python train.py --n_layer=13 --vocab_size=512 --rope_fraction=1.0 --parallel_block=false --init_std_qkv=0.0528 --init_std_down=0.0 --beta1=0.95 --decay_fraction=0.913 --batch_tokens=16384 --doc_mask=true
Each number is 128 + 24 x the weight over its row's rms, rounded and kept within 0 to 255. Layers, rows and columns count from 0. Numbers have three digits each. The size before them is the row's rms in percent of the matrix's.

# layer 5 MLP gate, 512x128, rms 0.16, rows 354-390, columns 0-127
088:131167110124129155145088131161136174127129164182150113112145133139143133130107154136175167114090129085159137109180120119096115100127116148132128125151144116131146148146131082172137111110114154122122134112167187140141108093100133117120180125148107135130135152083139089131124152185122116113119103139097126148108143130149131129109122126115144118138174091088114106124175112149155158158094
104:092114153100111113166070099113118155071139123148144124123106156115158121133120102146165164147141097147128118088094122120148148136117127137120124141155106128092155117079127169121091153108132105207094115079126155122135121078158075132161127174124092144113143127107148152172127130103109129121132134123115123138111147158114125098135144173116154112096159123120129145127125117133135116121098
098:145111135143127174117145135097188151103156114127109139082106104092132151143122140110083121123109095147111130117099120125141126160127157144116158134100118162153151094132170153136096156127164157113180170176112087140109137151096125107110162161116128096121152117128137131113095093113167177119105128154121113133144122099118124099123163114133130120164150149163139104136105071157138137111153
097:116138177150135129177129115121174097146123163142119130132100121167128105073118103164106123126103151133150154132134130110158125108130132113138149137139056156130149134149151144173113126168161149147098168157111143104179110104109133104132114107118107187158112124154114137126124161074120171096134142145104124134108170138129136175124139129136130114113160140110130106111160146112183141119129
123:119104151166095140100085069108094133156102146120095125129126107105121100123115147126110122118123144113116132097152176118135085163081138092117115103117117094153144140138175141134106102151165136134141140069131142113125168122098167148113152133124110125078127131133122090109115097148143134114099159125141094161152096116109115107099160121132130077146089101113135155130130128089136110148082
098:103133109124154132142148155150125150153068131096131101131155078167142143141153156153115161162133108159144112120124117167136129178130095102159142080147083113109137103081134076091132096125141119154101132113123149124128093118115141135118123149143126107129130117109141132118168149153171085177107137104138131131116151131137094163123123147138087159150115132146140129168150173175156117118111
100:162192098119128108146137151082121109144132145131103152114112145138093145165131137168142119156138198134118106106078078144108127109095098188124115153134157135133127147113158107095111147102151136123164161139137139133129154144110093161165101095146102121136161063159070141155119116130145129144113145126161117091114147113142128144104148119151100140132104129125132127148137133141125129137100
107:123150148122106089166110143099133111156178117135114111116090160101138140113113102104123131145122153117122182107166164126131132135139133087145120136156129126086155122124094178157132098128139139139139164119144124124104146142111116149134156187085120139133151054119117099157124164168124105134136128101117146116126152120104127171082130107123167099094155114180124150121082130138150126149151
109:085136125131097170145110094112149137171127134167114161150112118129070100165137117136137138153146133117142137141138157119134120137146138159137124093135112146107133181099131147120159146114108137098135162135134163137168134109149145122108122117139111097179160152141130135139133099158122116136169150143175163117163136102084126130149155140132061116159086126131113136128091127139156143198091
098:134116157129160148155119163145128102180111114117124137105080131126141134102133127179115104122092111120124138117160122077145118103114084150073172147132137140107140144089103115149110137119142188148094160183086111132131092101114125094155157094112146129110110079167132114154155108106140143145173100111113118119125140140090086120140138145125111119112145108138138153131108123110103095106103
101:109130111082118150142135107101158163143122119156124140181124091155127125126111128153065136117114131131135141144122078166151107087082113190128115161124150136139175132150156121091126158146131127103127102129141140106177126128121133140146106088123089148117111140113098131137115094119103114144084153108155074101128128102159138134139110154119122101137103131107142109155148082103126129122066
101:163127093119165170145074141134136111148111156098109134149139122127122144136155103157128155141160149139120139129155090148110061133169151129085141111149118112105146129092114077134130141101103107138088188174103131143153139125121115090175121135114135120127094104167156148107126089166141123103126159138124136134097138147083155108124147163131140122105122113133126097181148125140139160126142
101:079165120085112120144116127141181113135120137171115154108118169133141142147148136104140124106097154088154133094103155176136142147097163087133130134107115165123112122123111188093139118098134153124120134134157118151180152135118184131133122130162152142113125114121125138140142150076114113131145118095108157125159110083168138108127096096113158100080126166145126125118151095111115137159132
106:089126149128113174137098116141125091136141120119102170145151112115131121144146150083081118131107095113110128112133142132125128098143118129143129136099133130107146136148113105130133117149159126157187146133156055153172162102110155116123149123096117084097117110141107093129138130132114083141095123087113158139143140126086117089195148121104118128134119115107150111088098160173146118175136
109:138131132123128146121120100169155122153090174144097125095072173121117106102115132137144143095109133101127153103130144146115106168091157115144107143150151118105089107133138119126146078133133121091152125122107132105126163141128143155132125146109105124119120146053111128145110116097166137150123158144178101160132153152200114142111114100092120110105138125137115130170146119149119147176170
101:120150163142133128124171107108110174143142149130128148149115137140145153135122132101105127135077118113103154161139173127097152148120144126134123113105153120151074099162125141081124095116122089113176143158116147143117128036143117102153120107137138128137159121115150152168089116135142127109116136085082117145091134154147119141140136133092150116185137115133157109162101144133117115141083
110:080136141097140124127125141190158134103095143118121122094172094095108122132132120182124117154103144097125129116097099117132113123139096132105134129112164138091122106129137107147130104116173153118146139078143091129145125155126109143147126093132122064096129149102118159149141136134134149134166159116164149081148119083094117088103120146134136149140100123144152085147167114075116136126096
105:150106105130107117109159121106139119110125100137115111110140136101112141168142102114146171155149139163121154147128140119102133179134118092140139187151114114118176089093134135135143132141152082161120085136106136186108104100117154108138128129131137126110154038123145156107120149134136100169138144111074154126148157118137174139148101124163145160144110134110116150157107121098151129129114
098:118127143116158120150140143127116135109131115123094128106123142154151145122120092107113122180119122101109166123173149154149140137106158080102130103131109109108156123102147128086123133132106126169107110114166155113194131106078103130150083135135118126152136119157107083140146149135175109180095105121129111138094095099116142131113123156090121084148169122171100117122150078141137100107145
093:099092127063126105158115134102099156131082162162107145103147123142149168094155158161133135112114136099137139116167127149121108124184127171138125126142124117090120132110145144130099159100174121153106160086124108149109143151103163091146120137160156136103113119133142150094138182131155109109138108120117130147160143109067100124119092130142109114095109110149129132156127096164110125105117
102:150150189120138127139146134124104111151099129155133108097167109102106142076122123125075122156123152100132113100117140135088130117129134130077157151169138097128105106091152139147130156098156140119130189144160140139156143103127150122145105114169118106164117135126085116117136144154101158103100153121163125140120136104137174124165133142096152132104108147120140148061089148144159130157122
097:109122144134098132116104087168087132106161151110094139109139149113127092143119143127119154158117144146121144139104149112139170166088121120097144122101141076104129089104122149123114155098094132149099142075131106162103142120109136170152132107111091135119126127125065089167146149103113099143145125140164110148164127114130135146128103085142158149141160160117080150117140125114123088081125
102:142129148140154154141138152157112164083149111087127135154084085153099119114125157152093158101094149104102142109121068115137152077142164122121119131123152125138096130116122142100109168115137101114157123136102078142108132106162130101120167133116146159091108126147136133162099112144097136155143091174131130127122130143138103122133104174085137109107144133130144118177110171117173124163129
106:112133164101149134135133126126159115151146156181105097135109147136125113159114184150133107081119180097127112088141116114112109128115122160133146099155151122129144121133133169127099109135129139145102098105173097109139157152124145167140119138147087187085127131125111112153121095103150164164119132121149187128182149168100151127129142125133131088154159171129101137160126107128125140154116
109:103098124092112136132162113176139111107121116155153133144164135103094118131147115120146136157094150135109105142122104119154109159141093147147113128144146109115100161154119140134111107142143144162103136105156138151154143135148158152179123083067088120115146180170131135157144113118136170169072139071135127133102159132115143120123146132165153085134125139137165134131098169082136122127117
099:074126099122089099150110157125093155133109125143140134199131121114134147142137139087124136128125080142134161076135143155158158127127101131099143095116141085088086120122124154125106097155123135160127152126094129128149165108168129142121151111128130115148124074148132155068114148155129124152096096105114178104141156152083109095142130154128132101103132097153127132157138131136135113123101
113:125114133121157113121112123112133165101065135091123133080153106130124155130144119139113150136139138117138155145101131105158130136115090125170151130119139139117113113142180120171081089154104136133091133112126159140134154140072156137146150145087135180156118138136101114141136124122142126072144073136115134132130123094159078121178123153148068127158118136144122174115085123128115129147132
104:159134127123118126162114115136104147125159151144118124122123104162110123165136157112121117142146141163109110106066077154141085182073133186169142146118156092111102183120090105101149142116132136152162162139103102111106138114129139089127117137125114098111106112163146140112161181161116108142171138127129110111135134110132115170129129097109098152145138122113147134122116152146103120160161
099:146142109123155117113117095075133144120128124132140158108141128192108063125138140126133126141105159062159138101157147150122137115089125120132176099120102132093149120110098113089147118133068148125120119128151100118127152141111133158103124078119141117107110093117161158106147125178143120103070131100132152136122136179117119184154123138117111130100122114085138125143143134119125102103133
099:103130130112130131151156122140113114100153141152114108149135102126145170125149153143129124088100100126174136163104103097156115115092122135093175118139165116094138121101122139135147119116117116139117131182176135120123108089117146160156147150135126091127114089179129097117138129122117124141068130134085159077152128111108108139177117130122098097146129200133103116153120135163100104103102
103:072142105105129166119107121093170124116106133092111102110130151118090187096161123120144075101136140087070139115146155099111150147164127121110119093116146130133145108131107124137131160136118118136127126142154171111175134136111137152152126109117166073114089117111104103107144096123142121133120092180101139132153118117096091132114150154143153153112142148083129149134103163130157143112112
103:119097100127111131141122156162131093098110145118112141123148131158127148134164142141120106122142090130101119128084148140134101157143154109112089175135110109104115146115128155158103112135140165150133136127154120096174121075090144118140136145094108085156136115150137139084140100052113097140082133097116142098144133096150094104110113124081117158129135142132103128130158117117068112172115
093:090124152136190122161121114144139119106144138123190122101125131099085167124146104135135146070137170118100162117094144151107093126140138104170112085135151120129137147096116135137107135130123142104144131171166097165131126123120094116116100143146127128139162137155111130116071149132129145188149127131146099143129108089158086103124141115121109112142113097128167162093169152138153118126136
093:107148079151098146135131138146132143134166136101104131141126093140093157093108118142100187141135098185121135131110125105105115138136143123130151141136083114144119111135147100110131118086140089134114136125147132112144139131161138089143149162101118150104155128114132190082096164096129108118122176097121110163154124138136146125161130073138144118126097090150170092109137082105156151109142
100:131111133132112139120108146132109119105082142109159138149135139097116137143137113155122109116116103119124128113092126124123133118085162126148121092126114125156147121124128131067129121140137085093123156118169120046147120168106126092156121119161125130098130185105092115113110162128149104139107143148143111123151107150129154107188123173132122134198171162118155124099149138142121091173146
100:158135152089134140127142172164144132135133124141118099110135106134174106134150139196086143166126106128156130102100106129134136146154127149112085112122133113116098088143106150153083114120122085153110123172118118147143140092135128100147117163164122128112108154124141103109133119134124110192125131116089171100135130122192123117117134108110149113133100112090133161059108118138120117155094
096:103155144142094134129128114148129122151144145168199085120087106121111090168144140118101136087088138074124123107119105108190122162094112168142157104156138122130136125085158132135161168158150134168156155083135141121132115122118159101122152135141117121136111109119130110186152140147125132138097126126114084132117144111104123148120104148150144141123160118135128129149080083107134112101134
# layer 5 MLP up, 512x128, rms 0.152, rows 354-389, columns 0-127
101:104126123114107116116090115112118141104158126095110172138067134110130128160166178104153113147162123142140144153112115169137132066126181165119108135119100135132114139082127140095125171159167104107134111136144118107145137110121125150139103110075172118108130113154127136115125132126137130110147106096135101107100134152091152154124103101105130162157140149097117106132151144084068112115098
095:163081151170168099106139151112158111165155143113105104103125117151135131118140151113133129097131123118097148140135121145095116114102154113149135147105147124178143117150147123092171108131144122084154141120147144139138141153110146120122089094112160123138091132075065089086145134169130167108151109153105130115165120097172115129075120081100124140149126147110124097138135139117147165139132
099:138104136140138165105149091107142141111149135115116100115126136175110141099125148129112108093114152145127113123183074139111091089114104111104090141108093152125082118115155098165163119149092130113091186099129109144107143166095124131154156105114135135143178079144172122126127133126126127131105104126169137141154160168127108150128125125096095128163133114098083149157130126159139111115138
095:160114142140152159133121139107182154112152148167152123120125146134131147141099144096159107140128120096145138135143151114129092123148153135129117121152101106119119154184128131130122170114129162097173177114151144169116145116124112081108091129126136124124185137171134096112137119139113138122133156118195115120090109131178111162124073110131117122093127159165130138093178120124150138164136
126:131123147118116121124101137106078174160121115131120140138117156134153121134145115121115129149098126144121085141101177114162084135124115086104164116104090100126140096153138129135118100110132115095171143060149100143149180162123126112133130105129122145128098153093146156123116123149161148139122180137105105159154125149117138076103129129145113080124115158125089186099131091138108122138097
093:135151146114132107105127066144121141081137117141139101095196117097113101095111146116121133130145088156133146116113111145163135077113133146092103143141146114134115135146122134105143134109118138100135142143150123160117145142165148146140180103140121159178144131149130098136078152159113160091108142094109092099108126126117111115114168133154198140132102171134140089129147113107136157141155
098:167141121097084143140126132156119119133107137150139158170119143147082121109105170107099147119140145166108115172168130144107134129135087120135146122130123132152127164156140127131106134090195173119102110148136145119152144175104159143149119115156147145127187102151120129143172127161097140128095107110125103113153089103122152127086155099152139139149147083103133105163171125157110125138116
116:142115132132131077136093122112064116114133141137090099129155140146124143131125107154120141148113160113126149118121120093102136115155121085157144155125093110101139113129135171094125083138139110184092179119142090110128160130140121151107145178145157115098118060095081118156133126152147104128123109114142131131119150164144129133106109101113113107134164117198146146089111140137140114126138
106:104117155104135115134133117142166107146119125167167150057125121152106129120153121143142116152096082090139141108123096135108136107146125091126135106162170090163119124136161127190104069145130105074135127161101071158110101104099153123149099148140109149107111134110130136112127127113127122136135114133081135162155155084116110128104086144141139107111134126141096161122126121142095103122106
098:137135095080108085134135123104084116128145143151128125163132096144155102100104144154141096103126126108082175157138123076111104128124103139105148172093142141127159153166115144143138112130076152148089141172131091066150135089099132090111124098146118132113160134103110196103126121110122094093135138124116142089104100118102131141117107135128135108095122113124113130111120123123154129146147
105:093116111140158142152148143124108158157136156144158128123129121140140120131101092138074160156125130152176129183098123117156092125113112156108142158138150134118107152133097134153139143173174139136121134117115105094124099152133182115142094116126142078158124129151137128137097068106111100121100176090143147133137097119138134108099155078119117128118152094140117092142159128092130177116111
100:101083134145109118151124123154105141140149198112147105169087133165155100108145157143145127139137094135136109157119160106136134171165157117115115190134114079139123147131125147120136095115109075114101155088127148128152159147144130158145138188114188123147102181117109127108114104123118140132108165134150147148111117146135103133091118133089123134137137110140169116115140116153115132150148
104:137121149156077149127177145133116111126129125141130132077155120121131114152082119162146156123153102112095142129118128150103108123178131171104103170129165113154094173102126107124100124113098132135121132110100167150114096146124127158149136140062153158118157108124145093148140141141109147163153113157137127152121136120152132136118192127100105141166165114131160166129162126133078114106141
108:092139102114096159150135133135121127151130132144162102082112143096138153098082118134140129137091131076116128130123106105132113103129159113146110058124128120130133095107134160127153145112135113156155159118140152179147128088113099133077114109093179135126111143082099136096143086142112131145087119153132116120146162143091125091152137103131130106102130127097126121135075129149185140153112
099:116132111139154113152085118100129069131144137134120104160145094112118125159136103135122106140151170153126122141130082135122140101127120152110131140074101115154131154136130117130114146144109168129089101140140123119156113104135183139121163132084142121177135113140119121107143104091180142086124100180147121148111140128078118115161117183145144085125112164158109151093152182125133144117112
096:160125122127140181153086095151108124147129140132136164117065100132161114129105110111105126135097120164111114132111150184161119105134136121157143155157158157158148132134132140108121131187111111116151172161124135108109139156129145171122132158115107136146157150114136121181152130123176145125139172086105122098127114146153126123148120097088169168117131178144106137095147141146124121100111
110:115130146131120155103135134140079123109145109124159084150174104144143112124109131143167127125138104118137075140144133144163162167132127112129149126092060116134153155116148096102131118154121087143117139122113160122118136116128107151149129126129114178147116065090143155154132126117177098136127124138119112133195137091137109116095119110115152121156149168120149179096161113159160100114144
102:104126107126160093146163137103146114155124074138171168153095152111103099118153121147147141137183136142130150100176177133094113135111121123114145098157093123124128138135176088139130148119136109120132158124112116124092129141131113150129104121117075141177129111142103164105121144128134140128158097145119089121105136170141104087104121113126141116066127151111163112174165093130129153147118
103:147119108108149137125150142131142121134145122126113151094140087125114146122130100109170142106204139063140119109150134111141105105117115132154171090163135135102112081090152094151137166116130101125098161128147092114103146160132109093115118142147106114117142141143164128099106139108124113147164145142125160157110148121131083112089100120109141124193112128091111160124145143148095176148140
093:129084173147147121118128099121142140124137134113131149137113110151154166090182154103131131170096139137157098116125085138138145130095148112162144147098147129136134152091104098165086140124142129129136124139162137079123086185094167144137144146137115110125133156111143113142124169098106118175152128147127120136131152090129166134125141128107140146132106071089157135128098122117129094172180
110:117110141121121114168141101109128148084115156085108138132112138090085186128142088093136118116118148161134130126155149139119128116151087118130155090114065118159174107179150137128110092089180103115149127124108175102123115144122119112136120087089137120131122114110146141081143101128119165158114169102066118107138122126123094115141135134154128137155102090108110150133133134129134124140117
102:106094153091118146073104146132104170156125142166121097120129106162148133159124142094089154166125142132141163165154138104138098122122076106128146135089154124135124117116160098105156086148124118117114139130130168097137150117118115091112163139148077125067110121157112109115128139119136158102148134106097121153101172112088117131126103119089102129163140155111120128103111138155134135100084
110:102124144183100145087167124130143117166120157146109134121166118133132143140103124148143162135121136110131135133073164119129105141101120117113131185112119140130091151132135139093093129140115158133118120142152168154154131079158083130107178127151154137112115126139145125096122162115108063134118108180103123110126147139097125144141137087100072150117145138139134162158116142170163116100101
106:153148148146156161129081125113162113147179117148137099128156154109159135118137062097125118147145128123130166130113138133127142131162110179112128111116166125131130150147121122141106134140086133134111106131171153154128123096103126082132145155151102081138065122150127151073091088092171135142115123088124135129139089131135110105149149109143164125135147140145124123158125116117108188160120
110:173086150134150121097155089151130114130116165128124117176129082132142151138128131143126140117118199096082125146099138069108132146174122129147154138118118094111144108144144089158115096094188156125168125072123138130148091129147120119147114120128117156099139104125125128109110146122091115141119162088128154127131156106130156118143169093121153147156127129138126147120095129101172116117148
095:115158138093150109105160144118165146133151135105161143157134160152115143115128114142119088115171156130113122132138127122140122118137166126115170153171128127203158118117135125130125121126140134082122106134142147162078080155092156139118123133117171159145172145083118155096149158144112138163137146191127105106096109111117159154107094129089158137111114108102083117126145145135106115119140
107:134114133144137152147126128124149128129133164118104164120094118103128148110128098124141144092146169162148134131133091134113133119144092163126079165151156108122123112125150164184087078127088128121109131180096152144147157155139150101149160121185119161120147139124125169171094123065110101111133138124117140121173155147150128110109089112134163137139117136129127123132125139098123155187114
095:123080134174165104135087134135120114128151123124123127179133128116133158113153158123146166108154146122107117129146126154142129109156149107111123103096155095131119083103159138134100154120129144107107120132143126124164132126091176143120093143131155126116162142064134147110117109115112155171147094145146128148094122143148118134143121145116146131111171121088120165140099075189066097110153
106:082126135136120083135168111139145144108113132170138136118162149183128111160139153153104121114060164159123109117132183130109150169115115158127156103130123137074130141128111122095172150147145126142136132086136115110121115160118065114116115088152119144103122114150138151143120145126132137114116154180166086137123097144153148137106138122149153137118145113125116127075114124145076112102106
108:146157111178131145141121081085113128143171138185140117126147149101092121085143105126077117123114148156099155133153164100149128131116163117151142166146132139147121116106106108124132114161140123100151128078088148129135098152114119135136150157169108151141095124147103124074131104086111108105099190165136169134119069127124129125148124115134118146114123131146104126139116150126147108087145
103:136094141119102123134128139097153102110129120123128114153130094168142101119136110101186125115121136157085142115120124159153175134139149072096121133114113105167109094155150112134177131153138125110079143147163145098137148140150111148108155139101194110109144123083155178109116146113115152148139099147118115117123140111170157174107165157146134131090136133126106108132145102143135088094141
104:133137102154147149139104110102135104130128082163112122134103076159111100105133099118110135137134111149152150180107156153099149146142116127129099155133121112140132116106096112125148176168077140141156074138134145104137085124151134126099109187143116135127140140147130149148142112157121109098133178130088139134096158157142165168109121154128102117132177114092119163138157109159163109122094
098:101165114110132152165124121141155162121116129126105181150167093127133105076157139135144164109124116113120116105131115124131156155135127134170139113156136177101123121147120089128135089107121175104130133120132096133141133135120129151086116125075124115115129105086172125164150139090109121121149099102128117144082159167085109159126088136153155176101148154115172161159114140144122103115112
098:114096125170127095142093111135128122091109104146128135142137135129118118127147107153110093176154157097151177163134161165163134133099139127161174160117120114108131123136135170144164163143115132127163104124139148078149183132131131123107121117175153100121085153174115091152152154135150139157120116099132154093115153090069117143130120159123140128121150131119105165129147122107106127160099
088:153133135115112118118166200133140142152147119106114129128115121117084118156128116113129087087126114135100102139091162167167138141106152100135125195108113142133107145125141151076127131115107116138114095108142114114137092138102135080159120100131151109128136159082127054120105144177126160124127126140109154138118140123156132099143122138106105160138183150097103102100132153120109160111125
091:122093176130096154168156125115121137120160139130100125117098145100153134131107096116169107128133106133128138159139139145116112135075152086133103153129110087182125133140148144155078153080152088112132149120123126122091170130149126125148091132117079166115103141147156114111136078098140135074124128142128156143149158124118104131108168109143098132109126157164167113143110127129120150084107
# layer 5 MLP down (transposed), 512x128, rms 0.212, rows 354-389, columns 0-127
094:141157128139136111156097088175128153129123107130134102134154096142104139174107104159154157173069120131138096138135119104154185131164145069116108107133128132119102062144135177119111115116106122128147136126130092147117111103163151120086151130162118143121127121116128101138124077121123126084146115180114146141117121111131149131141167157131130153154091091113165108123107105145155129108117
093:084132099114115166147084108126148126136137159122102122129110094138139146153133146115115157120147099156130139136139132127119134117080134130127109134138116119104139139104161176126127083172129120130112129142166182120132116126116140161115160113182129077104147107124128131155117157132127162139131116108137150133147124094100097144139120071149153162152158194069124164128145150129099082119184
101:099082095115129127136157110155127140144133086146151134114155062129091100090112122178120094092112125154155103148170136145148119132122122132142118140129123132127074122136159124144136141125122133123120129151143112093132139124125072178150149134097154120137110091133174129140140092190100105146112182107110122129140143161142096122104138142171136155133119137120138153151115120197136137120092
098:157094117160172111112151160132106118133133100112124126100116149103085151093129132078088134151142140162143098173129099121128114135095135103151178102138114169107115142137129128115164145139139123124126130112111111142099144152159068132153161140118142089161178101132132134146141121125133098130148119091124115167123125121080109108179153106138128197148158154131156129173146114134125146102139
119:131142140138134100111117119124127160169139114114142152192109118115135164115194096142141060151115132151111088189119122110141086139140109086117153102092109131123092137155132135153130083155157138065143119095174081117143153137133122148099119136129108119132119147132148129120168110155124124143120150146124090138159126112128150099110135139116114129123086122135118195110128133110119102126113
096:144164108112107146117144120117127143152162149118149106109151136134160120117115126169151154141124139075155117117155127064118073149150129149089134136121126136138079094124152138112183081103116120145142138083118118142085128133088142138110114130150101147150129138090115147149142098128132125169186147139110120158154119137107099136151122107122084080148131142143114119173137093166119154160157
102:152151103110184147116107126175138092130130081123081116139136124087128130098101131132101097157130129131149081134153152110121115115109121085151149113173101160183149128129144111164164128152184157126118099139103117109125163111106124119084154158116126125140140122155134124112125098075118123122101107137114159140129090163151113101122117130111160107111120116122100134099110172131121120123193
111:124114132142132109105165144124124101120152152150106099124124183128133124131095085126183173163121166114125125128115130111170141141107153152119133113153105119110108073160099104135090155098132086146127142116105132180177102127151139112162132159122123095188106111094130120142158120159141095104110096135124147112123139155132147150126129141124113111094122116150112141108098135097162155161072
103:135139129148127153119092172105106151126145119147142183141126117146129085126101132136111148137154103172187107137119147149083120117119149161156103123117115124125129179127161119126156111119141126083094119080152163136113112118100128113107147127109105153117178115154180151149147147177136146138148136135132132149142110121098118132165152132129079115179068158116087149106099138132109137138103
098:140169079102103114097139085121087138101130142107099134098130115144143096153132172136113149135161130170115156122083151118123122111218131149120142114114139107148140095118148183164132150123096130107118135098118104075143108125115151164085153092126137136145122112163107176101150138138113163089104139143115092126128135107124124151130140113135118123133131121127079122140121151155150139100152
099:135105116146106172145137203165118149096112134129119125145129117103152112118127063099152115145134112124126134120138135107091083089153096099144157155137131141163095149113091123117124139154138068123131140111103158107109110089140154116143094135138108117122120114097150169109147103167113151105127105123121128135134146112171118088141141072112126112135154070118119111128112158133110146174157
100:093118125165121133133139124126133132093135089114122146135138142117158145133104121111113142134106147129110158123116104120095177076096116177096107134141161113166119119172138130148146135158130192143142129142111132129105150150129094124090094153157105081148137125121165138147120115147139138152188113118115128100117115121133077141157103111143112109132096165093142158124105158106069132078171
099:156123145120101112135144104114108108137124119176122127123136136127120139153156132127157130122125111129111136136120096165074133170135170125188143117128144125091122085135119144136090097112110173075172153135122137092094139126145109119168124131114156145118137106140167113138093141106123124147160117153123150168089167082164088095105115135089127096103129131126100143135085164084087138135108
101:166140138091135163144143185096110149145115142170100111128121125118136109112078144133131135112184114144112141133120123078180147134147107132107114143109106121111090098102125123106106125126135125087080146114118166165083119070163165117167123110104124103137174126114129159132142081133123108136098117140123097128144140139126138110103117128156153090112112135144115097079109162102134153098127
103:130195138124119144122127138119146126118090121101120094138105156122148118125116099146127123137103179138163166125102109127112154142101149136152122118169122089129156082118136134103104143125135088161133127128151122171147172134145126114123134141120144139118105139115145123171134188105109079069143081177144132135125173139094177172135140126110112169089125129124123106126133097140130144175120
096:153135146129143141108092126117112087127164122138146129145104117157138123133148118157089090116138102174134120134162101176142125092092149142197169136145124116148100124140153207122075156152139132164128177149135148114143101169150160122136117135109091119112124136104152094156148126118124109133124121101117158110115177157131138151126107137144153118138144166160134134145085106119138115100111
112:108190083153122107087176131153117097154099119117175158107140121162081164134105128157116177133097138117108117130134112127117107159102108136129106155117144101120146109129145141139149137118132148107139107117106142130165086114127096159155166122133134146140109106139160171154143084110112142124146102156140125108116160088130078088054137118119100137157130147109144138150126135146135097129110
108:148148109115143115150104137099111145161127115106144139118134081123110102116135160127159100086122141114150138105104144157134133129148128113120132121108136138137119175136112135110201111093144117133135145154154162111145174131187142109113115131109139088108148144130089106092153145130146178096139131112151101153165134170110100141084117153102149100127131103096143087135188115152165151173134
102:122108093111160108147125101173114140158121116107104145153126153128136103106114144124114137119087152145120139153112071121147129109127136175092136076126142128122128139145084159161114123100172178111121113140121098140120141109143130129115185083149178078169167119051123108130114106117093120127132153137126133106114132102131113111124123133178096102125122123154151121150116156084135128108137
098:116127102160168103121143137165129130076101185117125114109119113103103147145164128119113114154119105102141098136103112138088150156109108092136120142134110148184144167121142112136157150099175094062101127111139120154124106124148106131110140138152136135171124137117142114134145134169133114088167119095144130109153138132130113132126103121105179159151129161125135140095155160108092107072097
110:140114108131106141139130109139180138113123119145118125107160124091124155123103146123146108131107108148104114151158134139110120116139115119128161102130108108113152090125163142148176109099147168139122123127123101148106134109125116116092106121065168116117167104127127141125110100152132120127091128146115122140133140158102109118114135075115203139146110111149197148116104093171131110215103
103:132161135110121132135122118119070096124133141139105123146133128134133157107074126120106129170124111121113122119094127128131135171163130106187120137101129132142161091124152071109133092128114148118146151085189123100131143104131124145155130133136118128055123164122138124119121094106144129128147172148124116141159194137128120109104112155143123112201142148162086108143121147125160126162118
104:116191114147102141116107120135120111114138117127181147119173154067154149159115149130139111128134133135134109107121154156132092115103125104118124180087123138138100155116097160094153158135103159140143090161152134117114165161126136099107152095131159132133135160134129115150131160124115054109130149145126122132105153168144094108099116113085105104097101160137148147125113122119167094103113
101:121145145159100100096121131145143104146104120080155118172170163116125114077112086134115105134151104133125118199105106108149123135124133086111164149128105111143119117109105097134139148135157122134116144132103127110115099117177135123144117154119116098136105182191128156180148154139154127151092115147100131126121141112113125149094107122140116187110157111117165161127158140131118128160096
106:116171095122106113095151093175090139159068104151128096164094135116131104111176127138093118151136158112152147106137073124163120144134093100120141122091148089115116095143158137158133138099150136134076140085142138154129140152127141151140152119085137138107105153130102114130112143119117156163106137150133150114123126103089126153091132165107129114109109140131110152110126124137164123177085
094:143119165139152111163108144127134084099141132087111113135142127121166152144150108186122110157122098161126166075098136148132120154162127122136088132116099100131060177164122154160140118112134140141121134132109150090155113151134111144115134140145148128119154088150123105175139177144140168131158162127106156127142139090136122135140137130114145188108127108177101138147086119130141112117124
102:134109112131130153133121145085125131147127122138099107136170144132061112181144088137140103160095079130127142189126115097137150128120139109142121129095198107122108091152157115089128095119154130126150117136118144094165111082157135189136122090145121134123128133129114154138122089128139125170162120108130152132160110116115098139091134109097108139097082114116140135136120127118162154109104
100:118167116169121115095109138127130144131112112132130107099106142118144145083131120143133125130102167083130118179130124170112124119143125154139157069139122117102104155145114094150167135128179148114121081140161166128133140081126114102139127116106149139179158143138124126130147118112113118108082129139128122142107158117133072154077171127161101125135109125186086154121174128148149145137105
101:067113088121110110130150162134133146074089131109092144143141096158131158159105140128164123140148121125114152118117099118139144126142195146100115108127130167135108084162107111140079118126139112141107157139097114136202102136150126092130117105149171114105113166159119137162142145137157106130108089115088126114139120111119128101145120112128165132102114156137146125132161110107150098086145
105:124152081180101102129126135115138089154124143127108129108109139138057153101094138143101157133149146141113121152137133172113110097111139169114159111061125090167127136145168137150168150148166174139194151115097140107131149158141111121160144112136100172102101128154149123124137148133090107121119139137143157121137127134133131166155106166135148106145145116144115107146154150126113124119110
100:136113089156156172098089120133137178092150171118110152111168119173099151122160123154083124128114124131110121113139121107113116133125129147149109127157159126089154162092152153174115121129082142143111096101141145109081141110100117111137139066124129127136169180100124149128109120123180162101115137132143157160130108123126118127145126096147092124115128151110146120150117115153123141075146
100:144138123147145106112135124121113124108083133162170096111127121179124134177116165112127161142172104095127074144141127132113126133154165098172122123094132121138108165106110133122124128153127145093140132153158164166120156109169106124103126110127149122120149150103178151134117152126142077093094111162149126089114141123120144122068135106154098108183146120126114141125149122137134106080094
093:134111126111103140172155143145110130113124106140114098096096135146115128182109072172122113132140163117137114136124096136164140117173060143120111137065084162160134131127121120169180092109098117093127120069135122130131126105142131116134111149141153113151108151132117116117136147113101136145182161154163156106117179098084136113136140158143137128147111157124109145137120125118109119125142
103:118173105139102101117141092164139163093122121138109126144146102112126121154129124144139125129128151193184082159129143100138153119110135153153088166144119120165121103119160139130087168118123118150129094099162133122133128156157133127118095132164131088132143135135133112139113154146164146102163145125129166136090147124105140112079110144093123167155143135062156127156116100114182126119121
096:126104134126095142120112098102142113130109081160135117146079141169130131123125120100139110153128179145112126140119153132127147111146083102125112121157115142131118133115131123128179133162113135178098172122130136158119131081135116159085104118140078150155143172130117137117199145093112152147167137160108117134120120093089162093180151110131158122123085108150097125140148141133119154109100
093:114143128120120137128128100170144134111150130148144109112136136186118133142140140148114175115107104099152122137135109135168146116169129141081093149153128130119139089123086135130130162102122121148109081173104104151127086190139141144118135168119099147132126142143074125127167139146120142095128070117116180132127125113127148122131128147141146153108098083084165148114175102123116147089100